From a checkpoint of a small transformer trained on Wikipedia.
Size: 13 layers, width 128, 2 heads of 64 (1 for keys and values), 2.77M parameters.
Training: 140M tokens, 2138 steps.
Each number is 500 + 25 x the weight over its row's rms, rounded and kept within 0 to 999. Layers, rows and columns count from 0. Numbers have three digits each. The size before them is the row's rms in percent of the matrix's.

# layer 3 MLP gate, 320x128, rms 0.286, rows 102-118, columns 0-127
082:483475488438497528506536508552516477549502512502460486489523490506506500493476487512515507542489539478496545498531457465491514488463472486521501484504523498459428488511514474504448462526468534544509515530447480533477493504555503480493504517466511494512493484496500528485467475504510508495517522506492504498549524466511501510537477487516497524471487504499507435468500530493523532485498
109:501510461466527521488487498448521486533505527470529499494537493525470513513500536463507463470492528501511562512493488506502500494508492504468485460451509502522539499520512538493527452536503508510492521517517495471520533461523524493500498509472507534487502502477486518455456490530445431465528497461474485507491485494464454495488488482530492529523524536551535517515472486477498506497486
101:529479525522491476483499466563491500540486508495460518532514500533510501496450531509466468508482482509487469463522543514508546486510553471514495522506524497526458506482515571504493483477520484500458520523498480452458479494499548491503482477515455522503474487466479501505496482522513528520522497470512489512497518512473443493478523492491471530468529532468472515488492553522481493516506
093:501482500472517514520522472521525474496464529501497496509479523456494491460479517516484529488441515515508501472498450473485504534492489506528491509501509501490534503509512530485482510495513480502510547486497543507485503474478473501543507557563498524468472500521537535506515517431465481527506508531538514536510532509518518504533540526543495538496513475525505497515474534503457546492448
103:517483518502506508470510502516497512556504521509503488500484498460571452564487456485510500494522489567523502509512511529470520520500497479491492504481536488482485515527538512466523514473479501512475497472496536519475482525468489499532532480459506502529469495536498536501540501462513464507448498546484514444485487493466516438488505513505491519505467487480510555514516523513512494495471
094:496468539516510553530501486491541498465478573500485528499485449508509467530525509493523513548495493489521494495459507517482489492470489469486502477506532533505536467485535508504476513537522521461515513470523528480440510487492568506473517491496516513499514481521515511435499513506498523494518499540557523497519483495533482506506492483518510500523491492458496492476481520485497491556450
109:493489493487553505515509517511505463497458511463444484477466504456559485497530505463513540535539513539461563511483471515516469470512547517482478477514490487526543489510531486526534503464501500451481484475502502521511493439500533528471537494520533499528468491500487494505525487508489460533500483499503507508498469551513458468522498497516511519528529499528501515486521513515506486509511
117:475491520481533515446491482509506462517513512501506481481445501468553469492499506498556515491535530489481480506509444531510484520493545496502482535493514532525455481504468567489513502502496467482540507469511534487504484528503502477452486500493515472505518514527444483535558496561479508519501527473478521512495508544497539517506516510526527485486477510475479499491462498474523490495491
108:499512449480483507521455509508508530468485515519506464530525513521530484488473423517496489495535478503508494503498458501512480487490511504513528461449474524524459475526501470466493494497496518478452511487452455507511526512520466543503515473487540511535454487511491527461514502505509517508520490493539515494528545472502531505525498535497462515506485521487438506533527494491479519445499
105:463504531512460507507526521461498571458501488558494493490508488461512512483537503492479498481480535498511510490551496505466494503490473495481528487484545478489505498511509475526492505526485492531470531545472526543533528441482521537496503558520487498474524521488541534498464468519503497470512498498513503550487492526477483530498503505511496489491550506502464487488569525488483526511499
101:513483517518484491454504485553481491499477456535489477496515489521495523459437492508508510461492534541541496462473506519501532531508503531499468450511503507498494500520488540547471498510534518501466526521558537477479529487485503477469487509519509488487492488523514440498521490484499517521517513482510522497451488582484463529513480494490493473491504494511515469500521501464497532475543
102:486564450537525488484490494467487496514457554507487464501488495499498489561495500486501491518469472522495516550490513462487505546537472491464449454478507486516484482508513486497525520493494489523498496516533516527459519525483512462494447466504522498501534505473521450468506492499508479538472505520460507558481490489450533500497507492457519473467511491480498473485514497494464481504508
120:476522467532488506493506519472504509522494511456492519515517469515540464481525506493504543466521491483502500499502514469488463481489495454471509503511490518519504461487497504465515510546507520498471514497459498532459529484504498437478490505507547509519574522482476525513494502444506469482460503511511508516492464461494520498517441519569506497499485508525536469457471515445483503489497
093:512543495504505518500546515452463478566501530481517537520534462496482506462481471480471536486533524466519519525488474502497489458474502489527488507507537483495527507504533509499484442504467449505513533497521530515500485490515492504504506489525485489466508496460459521468521523505502471459488521538526471470485440492491504453535509528487497483514492446501501507492525518483465466487469
093:471500552535496566498521517471506502503480527523466536500491501523535522508503528511518523522511493521514479519566554465513501537499501485485477499463484530510492513485488475519511500497463500526449501466521502535452485506490469529489485469480504514468513499544501493484486501508461499519547520471453522480487553514505552473496438483483488515484495500502464538502509491532492521466517
108:533508460460517464509524501504517521529507524478518523505468452507497514489483500508478500543500457528505459483496482489508542497494458475469474484477503452442495461498554466494489485524506520518523488478476500505521515446514462516499487485520528450496459557528475492479450515453492497494477497536498534535508508467480517471482491476489508522519491508523524556501489511523473517491512
092:524543526507519488520555487548480508539463496489480516533507491521526485497472489452507456512510499531495513498515481459525514511518446467478523525546482504493500529502526519519467486501542490470506499496478497514566488493491542503558504523508489477503505466528511502506476497502475511466467513495520505538492511496462423475550488461506494459498486484485545471524476498519490509482491
# layer 3 MLP up, 320x128, rms 0.268, rows 102-118, columns 0-127
080:468484480468521557458498507484481457445490534481503495479537463480502484500513459494492502482457521486429553500513492524508468496522526467538535534506514504459485498503505465518512516514511503506493524543494474491512497525507497523519441504489481502543493468526517510478456487505502520491485501518490472505522449445508465493552493502501515485510500440498511472514502516493461509473501
106:498470527500483509516482503538481553452504522466514507583511467451491496524458489492498519526513449487484464499487508516471497513502493517491471508508511550521460471493539445490458535519507538522492475502510493529505477493492509527529509529493512496525460498494512486493493552488479534513505529511457520497539501521503502519552482481487547518516528544484473497507511501480475504474540
100:473495490527513503519513497557520474511522537504452501535518507515438500511515488503478504499484500460512520527547513497503498524489481506503528516490522516478516527521506487508515480534484515485506454529508493530513501510509555514540486532496500472408486542526510500462483536501535487564487483509499500513503513467497471476508482497513511465522510476463523536534446503544547519495503
100:494505452473497465498510466506480490526491443477495511458488499484521501495484515491452468468493468516481506527486523464531513489529495534556516492504487501478522491523501492495497495509485482489489459449440537516518532517468480522520504505538494543478484540470466489536510451463550491507492495501541483500524521481446538492498522519557505486492485494518494504539506540525516525478473
102:477462489510487525493493445452460533488522491480471528480487510491506487514498425478493497528473510478497476492517477551569532486518512483471508551478484498513475499536494533527520529516513507513484509481497468497525488486539504505536497545510524502554497514506515519530483495518493494491487526475492500506466514527442474496518493486546480489551514512540471542532498520521477498459496
090:534479517491519524484508484501519529538459511460468497526517507495530523516531506491519524532522505495467449535484524533485470475496513521516436553505497490481447492443511510522496509502481464506549537524500533480514478527483520553503526530523507450472506480471505483496514492511490519504465510487458484483488470529534498554501509501484502509490529483458490478506473535532462507506527
103:508450494484498484487486521499458485510500473554513502509486430428513499474502572521521516530500507524503449472517534508509473485497508483481492475510516515533498496503458484515537529506487481440497499528466524509497470472510500496450497470495505471485487485505508460504478524512499422504535483508493546502518526516498501528518505526510528491512537494515503472487474451509523485516478
111:518457478479473520449510483478496500511529517527534522507530485509514510512499529467505489503534549525526504504517486508475526529472527489452454521508478532531519454467482500483495497479517496498533487487491526476453525492538534480472516541459475500479511480498502494456478476498500511511469547453507461479512514502492518505479460529488515514431501530494528469549521469461480501515518
098:508497485478473486504483520535526470507496489474538518485481534476499491533481474480523494496532478556499500512475494509481531518481503479532537472489529529485500508524515474497496493537477500460468501508506452457491535519479514489471512505497523525484479492548458482505564482527522492511526543530523532512509511532463537524469487510484495431547491482533489503504466561520489475532480
102:475514507492538515550512493524472525494505461474504478517506470459523525520527502513457474523486528491492466492537537507513534460509473510437516470487549515521455489489489478508491462523500512540506470507520518513531516474481509473491552518520471469530536508498534480505513500497506485469465434489549510482475501500520494526517464481484490517457490540453500489472502507505543517511494
107:540497518450469494510513516503490496490461538537500557504473477478525521466486496501531525506470472526491471494534467501450537486489485474452519516484487504520476506517488528518497483506513564507479549505483478476447512466524564477538508473532524465457493504564496481530487483488483511538528484491469527502476506500521525490500481492460494483482481509514498496474532528488489494521495
097:469475506489535545497522470504478514516458501507517524488508489490518540494458529506513465518496509499500479456549465488512492463507518541529511502509518458492531548472484508515535471519466501467516521455506503511486525539529493527473489497518490534523469509503483536514494477472498506489525470479445505505528528518484473547492543514468554493502498469521501569514488473542499471479491
105:502414488544478526523475474476518513515495515504510503457510497498518450522486486528528525452503477524509489495511473464479497482481500448524524491463512487451464477489467503482488493486514471513455468528471496492454515520485495474510504493521517510561560511512466494501475504500480496498459503495515505500511520454449506475481534489491532472486463502514499487476484530534546490488493
087:545495489475525472515487504522507522541487474450515531553526525445474468515505522502512523508456527494496524467492507492457478491502477477495492461501515514502528459506519490452488513497515464517525525543498518477498522513536523533504505506485477494523529480526458474514493476478499544513466493468461501542505521505459465569474510502526492492527498502475498497463523449476537495513477
091:489487551501493475506500521487490534464545483508520495482512468505475481530481478535523501460512496459461498463498524487487485502518525502459476530527499510488520533524523488525492512559490481500448472534504503525499489525497508503507465509484509537554481505480478527490466506572499503562514511493466496467503486467504480450466464506514526459477472546535478502462512508480490520506521
112:507451460536485541539506485516516497502497441495455531558470460468502504507480470506510535485455506483497493460505479485503502448517491536518508477506522450487485509510510488525508532502525482461477494518500488496508511495522458475510496479499480537513449492469533487511445509474484479482517498507480556485476502487467481486507501485506454555547496506521466471481507485530511508491534
092:486475532519483462523546461474497489493519506462517449499502506527505520493538489527470466469543522488488527548465516509511498483514471510517498491520535513547574498480471477470505558474510511465463527500498541518512472486527528494481472505505527501491525504491513490507502474472516514475531502485518474503461507474492515530538456529498519534524471511506542487501498473467511533459471
# layer 3 MLP down (transposed), 320x128, rms 0.259, rows 102-118, columns 0-127
087:471504560533509494488484462518492504499511492458495482487517462508493482471525501469500527529499519482482542514479557485455544487475465484524466495507523493474484496491504473501495528493503531460503502467480480444501445464528494497461517481481479494483476500507527505517515473465499535438525520516573479483525497521544499497491476442520532511478474500489486527524499506495512473498526
106:508469524517464511490506485546518505490499540472456535543478461463561486504488465501488538552525482487509517476542522521476540520512499514492468507495487467506485496490492507474515513507531502519493511471518507509552450520517526453498535533504513467525516469484503530503489503543523513483509477570518483484485514486525467509503546516490487435533522490483512525522497496498458496487501
100:507477515471529501530480479473495524531524465496478520520488478528517499446471483493454454531524527514509501531508551468499483493504491542510496483505499481529484516491513503531469485503438506551527516524503516487560480484462481491503490474540486479545507491467486482514480504488475485535519463514480518529524481505510497541518547492538456488520517542499467451512513497448484520505502
099:513578513503531478504553492480508514464466478484538514504479501492500520518531519530489466497488495509513472504478484431497473536539461527480521504532514503550520502517462518477475456534482493498491527510494487495483546475522456523496514510517535530493500558476505503524528490479489480475495485508526482497517500513532546501461566476518527487512519514490508531494492492492548508486477
108:526477481504533457505530550521550522533490557516462498520481454485501484508477486515513527488510530532506494514508520499527565521463571494482488509469498490498503486544516530480546514501478497507499483470537496480499485511496496490464435493499514515536512538479509476508529527475445472493466497547523504529489482499517504464491476478477493463503495505506486540509527535513493479502482
092:469470547481487535481499494480498480507508497541511526495473499518449593481473530499495502492485465490523483488480491498538468462486495526480502468514526503491506506546505498510529527500548544452554510518496462529514490521497470513518529539496519533491462521518512524540506543488487452475518499504511475546498488516517468539521509514506484510511491506489518545496471496548491506508484
101:462527514492532477513477506454470483454489506504533522470506489489482456546516561503487538525477480494486529499510498509534541466488505530569461499485496477500464504512496489473498472493543533507464501417457519500486510485482568506483536525464506497463497500475514516467522477508518470500507482467508505510501519527486513481493504532503483554511524500497496521504494489487506525481493
100:509521495490526492492534503538479513503515532553523491532467420487478522517495473480482499514507501490480501514485522468484511470529511529491535471441464463518481487486510530497476512481515493512480497484508506498489504495517500490527528458468501537522456488510510507488458502458475503515504489526538483511508498462493462472487487503490512475444492502514498511539482461558450493437447
095:490492506530525474466525499443476515525500488483500477511528497487491495523454513503465472505480509473461510498507547422492491481523533548480535522535504526512508496462484494497505506488495501501552482517497500470476521469562486483484520531525475512521510496444533508504455530520464522467504491496452508505487446479482505489513522517520524485473487545456473471479494522496492506464487
096:505472491516498505458507501474521482506498510545564524474482491542502497493464460509492457497532488472486474502483510520519524519478476508478474471480467529481509496477529535519501525499465522445528528523482542503475472488549468479514481467514474493539491506471477514533470478485496500491519477477495517511526494544525511453521488433501498511514526505531526469484542433495501492497470
099:522467491505486474461467518479464505510536419483496473518525525496508466473468488541541489477508516461506530495453486478483501504503513497531456496451546494515483494500511526521471533538509499469470480509445525510557488474493482548512484509483489513477522486469475470493485498520495463480498511501529520505507547482457482509526528523489508483505472460453519471499520518519489494499485
097:455521475524548526502544489457478517533562442510446508492465546503539486509515503493480503496535513533447504492467509481552554511489498546536450539506514523436513523506467501489460529526482491498510501502506524522490511513503497534491479533497496470536522499491521513522476498510513554507486535493467516493517496536508518504472514512505488499535497508488501488498501526491504515493495
106:490454472485496511515439487522480504479494553532534562503496452497497565478463514470474519477517514489498499492542504484529475540492530484535495511457462508480521502477525491513516483484511508506481533509511519524468450509453497527535532499517486465495494518495488499497524502485495515536516503454513538495518481496506531496491503523471523470585488490472489522528493471513522500520493
092:542469519513484518477546494524474489484453486502491492476536525455501471511533530496537522495489489519469509498454522540502468488543529521487485473490514463488518445529505479468482470534476504530512525492505506502483459563500522485493484487541503486502503455512534485491458510518501538500508514450489500462523547517497526487498469528513470463491497526548479487508508528452515514498515
102:472462477462509522491519554497483468459496456482468512505464487508475484534478498510506497461457499526500486470504535527513513532552540498532459512511531481520510473499509540486519488516507506445525502482535546481541507491487470514439517475514494548495484498547461492476489491474535504499527529511524484523468525505513522494452494487538504539506501519484486505474530505463506486490482
104:462474524468462477482531501502491510536502501531498483477455477458474548502496509495516534498442522548520521488561486474496516526507508494536497485483492488519490473491478512504517497505509524454502487457492491498490472491511497484501458509507480498528434466539481534499491464460463481495501487506531520521496478525480507548483524523573511479533460461492484530488485527493535518497503
094:492497457514475547455480538505500549458472493519502510531538495539484484507491487501483513535514530462501492478478481507465532469533511528493544501519504527506474498467477493537489507457446509529562513518506468470462497497504505512481507490510489522516513503497482504485517440505486557538479495504504491525508470535494519485517490478484493514511527479525508494562511490421508485518513